Each number is 128 + 32 x the weight over its row's rms, rounded and kept within 0 to 255. Layers, rows and columns count from 0. Numbers have three digits each. The size before them is the row's rms in percent of the matrix's.

# layer 16 MLP down (transposed), 512x64, rms 0.0414, rows 485-511, columns 0-63
089:140107059130106127076081106068121090144101100055048153136154111150118118135118081159080135172134154093105142151154124088204121148104147098113087127151152088135118137138116082170150086152148120
082:154125129072077153138125105127159108145129097100133115098098122113095090100114126063144153165141149097100138143154111078169173126152058192085121106129038085167122146084158125107143152105111070
092:089144151164136124164184078111111130107094184184165175110120138109192072181191128092069120142159111121207099123132092121156098101152153133136138163120117123107155090107165166088138140142118128
100:144080129154145205102139123113110127165123111130126122103165155103154113096135090104152094177140127176211108152107089180152177100149141153173159179122117093144183057156139082122121158168121107
091:172113150144091119097114126131125114150168154138163094168150114189150113170112099139118113138163124134095194150102159119118185146129136176149161134137162192198109165117122186086086082051106144
096:167101147144170143141068141102129101129075116107094086149190143140168131070136068161137142128041060149121126076074120119152099127152085107104151122121159112126103128125113138138178091148154071
099:154138151100087160109140108128078066202120081156080132069090122149082106161151139136109166147141107102096129180120149136120195138124096113142171090183082134142116152075161103124191148130129154
110:148092061105161107165116140121085102144122143144127170065135178133136116122113089149110149039099074151118117153124156066167116092136173135114113137156096153054116148155119103088128158093180094
112:136182129105132131132124103208127161141105076122135143118189182115100105149065055119107137130122185166122117149067102077117136178175133163176114142143101120141092162123138149158158101103083097
090:121116105155176159139120233113093114132162076154180108144111114151157112151183152163089143117155115117101105175152169083133140174117148107132154071168100101191117142105140133163103075139171140
086:137080079099090115090105124122134172136105091094140140093110086122144046142140059139143129132170120157117101088149142148111083176143167168177092107161186138138105177094118106104128177176164159
119:130069139142058132123143110130112168152141086132060158130103164137081139117141117131139187162151133164057091130162102089098114134106155208137136093164146140174172141107106089146159073142085133
106:179145118091139118165140110170132124138085116104171098116117108119083143128187098172127077073134126154118165113120098068130122112134144196110059103154180118137138129106130132150227171080115115
101:122085126134156139122133139123134207140108136108102143203107098151138082105165122131146108147105180106113119115165067053113197140157183137110119098193163142122117145099071080124115133130086170
115:083098165139093143147126134117108100085081131143112157116071126123127089118109104132097159141086172155205079101121101185144113085138143173141110141113130154137194112093131085225164088126110111
093:146133177202088149149107153142150135171121142085108142090122106164077086094106174140162089126099115143169130163114156156172162090103143157161195076085137140162116131185113121165188114137096100
123:176183142129089199081162106105104125183126119165137122141143143130163189164150170126116143105057093158132098091174142138131115118112154155123139106146151104094185101144098112095161115077208138
093:125128136144117096118178176154110168180120146154061086163118121090092112135099127143122088125135071054135143107147104156160182148116161100106181104152219142143153133098158096112130136105080174
105:218099132129171162159094127159177108030118136096164160173136151135129119130061099097115142115121141120134153140099134095124160134152123119150108168114095183179041102153121148131118099116107116
098:146091126157139111104126144170049126118139123089136162103154104111157163131103180129118103146161106069154132162071153171140085110139109138124123158085104088216130222126120122092089166131100128
106:067164094103168148153157153141117114124170130115116159090123096139112099085134079131155049081012104168120110088128128081135116140097096155155114100115150127118094158163126128063118150107141132
092:097087061133178108118077098129127122099119126168162146107149113121105120098149132092118148132150077126186144181052121155151061164150117160185142148057132136167134085158088150144133142116099174
122:154100157157131140120172188146125103105124153152131097170135157126150149138130125111150134112109155209152089118136171141115124114169131107144151083186087056180166120096106107124086220144149188
127:167124114133138125127161149151123098123144130151115214135113172136138068128102129052132145130124036134102108126163119123088158136072196149093112084108140141080153122123083139186110161126081167
079:151068150044182138165172193145122136067168195136157145099155107080130143101104140138129113074123089148147123161109111153148089209117136142142086139143079135142130157132138159117109099098128135
102:093071191113130125114116088127059123071117088142126123125116138124169139150165079110116126136142081180136168064122167087071104195095117183103178133129152129169136102110120097137173107134151157
093:166166152116139148149123175115116075129135098110185088126153074191147130136141081138134118112171146107152132117117118094171186092111140110143054141149151112094115062157080137208083097137148159
# layer 16 MLP up, 512x64, rms 0.197, rows 486-511, columns 0-63
085:128134145175166063114124142108131141062095165104116118136128133142157185170163128138141069143137140164198158080075116148168107091113130080115122135080181156109163092175075179123144105140108124
088:188090179079142111132119208128089077116142085113113151087159161087179099113103151073131130075096130147066123101133126154168147142120099149154114144158157097138148099109132119143113202097131177
097:089126116160084066159120130191151062101180191095116117125123158129076112106133147127126199129079093114121108149184093118133116106101098108163100064106078125153121133132082133104098163086119108
093:193071128151124105153120111131148117109099162133132125120142119119119112094090176145155139149062148054185121131132135136158094145161103107118130127092130125178131108090057120171131239169104149
101:101133137130144161070133076093169112127163148120134215085077099158157109108131134092103154156168160127148112145139113198169138173128183136172120105103107152107166132085149156070114142189129166
094:148137157084043186110151088123093121168089158138074160082150115154127077139115105107123072135100142027096120090192107125082107113149141102129122090116107101103121127150144131143125100127085136
110:069107099120109083169116123128100147145172216109087155152090091165164110126097133103175161085142068102102123114076108130098156090136180160193095123137121118122114107107105095105077151172115118
112:100143153075135107134155078160148141130134139141153103133121135090099117126147114103146078129081142168179080118115072113173123163187045137106150069080066130138115066101086079142099135140147142
088:116132176179176068143164102143098130175072167154084116084153113113134100106140193172149159120114104140155117128092103193104166221171128135133117138083102120139089135176159113125111142124140144
092:118159185132121146140148115177117146146115119150126091137203080124093159156139156143136106151133138135174229131086130200159136129174128138094085175113123161168112157101086122143079123115178171
102:113175096124118112157110176148112116131191107171171128164128147137148107108113130102091137145141082144155216144097085093159181123209134131151089119080108107143132155082088155154178094120123182
099:110120153107143134138149098089159136152124111083170108131090148101128141054160107144173073135094126115091121153180112090078183095098147133166039143185165145108130124096117129091096164086127180
099:111137188157053152115091067169146142138169168122154138062037169107089127118096141095101075069110111138149173101096139145153093106102105088126138089123107138113131122131155155137091152103118120
107:151165121067179128163139121117110130160172144135165145122103147088122154134157155129076198142105086113153132161106147082149126154149182133135209109150149175108157163145198136089096137113199116
098:083104093188107116157127106115092107153078159177166082088143125119165216150164141057094092173126150080096120129141161160128078121164185122091153149098144133125136128100153145114087147124157121
117:138114188079117192113147134157144076116148089137090111102085111068149149120167169157146134089092128157204171115135136177079106161177133130096178110085144169148167117151147108132095147147085123
095:091143166069128072164115143110098103144125119151129081167083134139142110085108110134135156118189186097151112123062166138105075095140127179127088128095165152105140077203123111153157140138150070
099:061092190126097170173107069071076092126095180138147139172085179124091145128107147097087090077083143175087117130151090167117141127145141120129148115156133124130137120123161088118155132087165089
098:047169141107104109102173128128142106157158138144108114139129138101073101172169151143081105092096142150143143075063103099098128121131081155128086190178189104119140160115075160184106139116125107
107:123100098120143124142134094150079113113083217123156200132041124134104157156126107116114097091147149127102155086077078104128078156137180126128090105089119111140173146077100110192121111139125129
099:136150170110112218203142158105142131080164122087160199153113132158131166092137152091164107150156140130106165175156146129152133128181143168077116163167101090118169120139121096165107079115144110
107:151168127099114146144125165152158120166168168162151182154102074099063084124182138140077144140161137110172152113089104134116181134167153139064156130189121160109125147144135187062117098115148147
115:094109137071144166077141142140108118128081135147072120111104158101123183109101184113102215106114077106128106159137086129139109149133164171102114176129189126158074115113129162061132089127090105
089:115167124188072090119072079129149129154099067111101067158094176127114138163131117110148111163154121083083163110105129108128152116106086123123157149123166108180076081148107116140104166193077145
103:187057157147134129121116112160118103176173103086149127197074093120112101122128171174134151118162160110124113076125090101146187114198113072121117119107091138138118106152173145066133166155126122
101:093158126068091097102143123123119110127183147134072156100115135078103144107103158104158134116148110134173131067167151131191077067176163172134159092109095156154146138152194144122155073101103117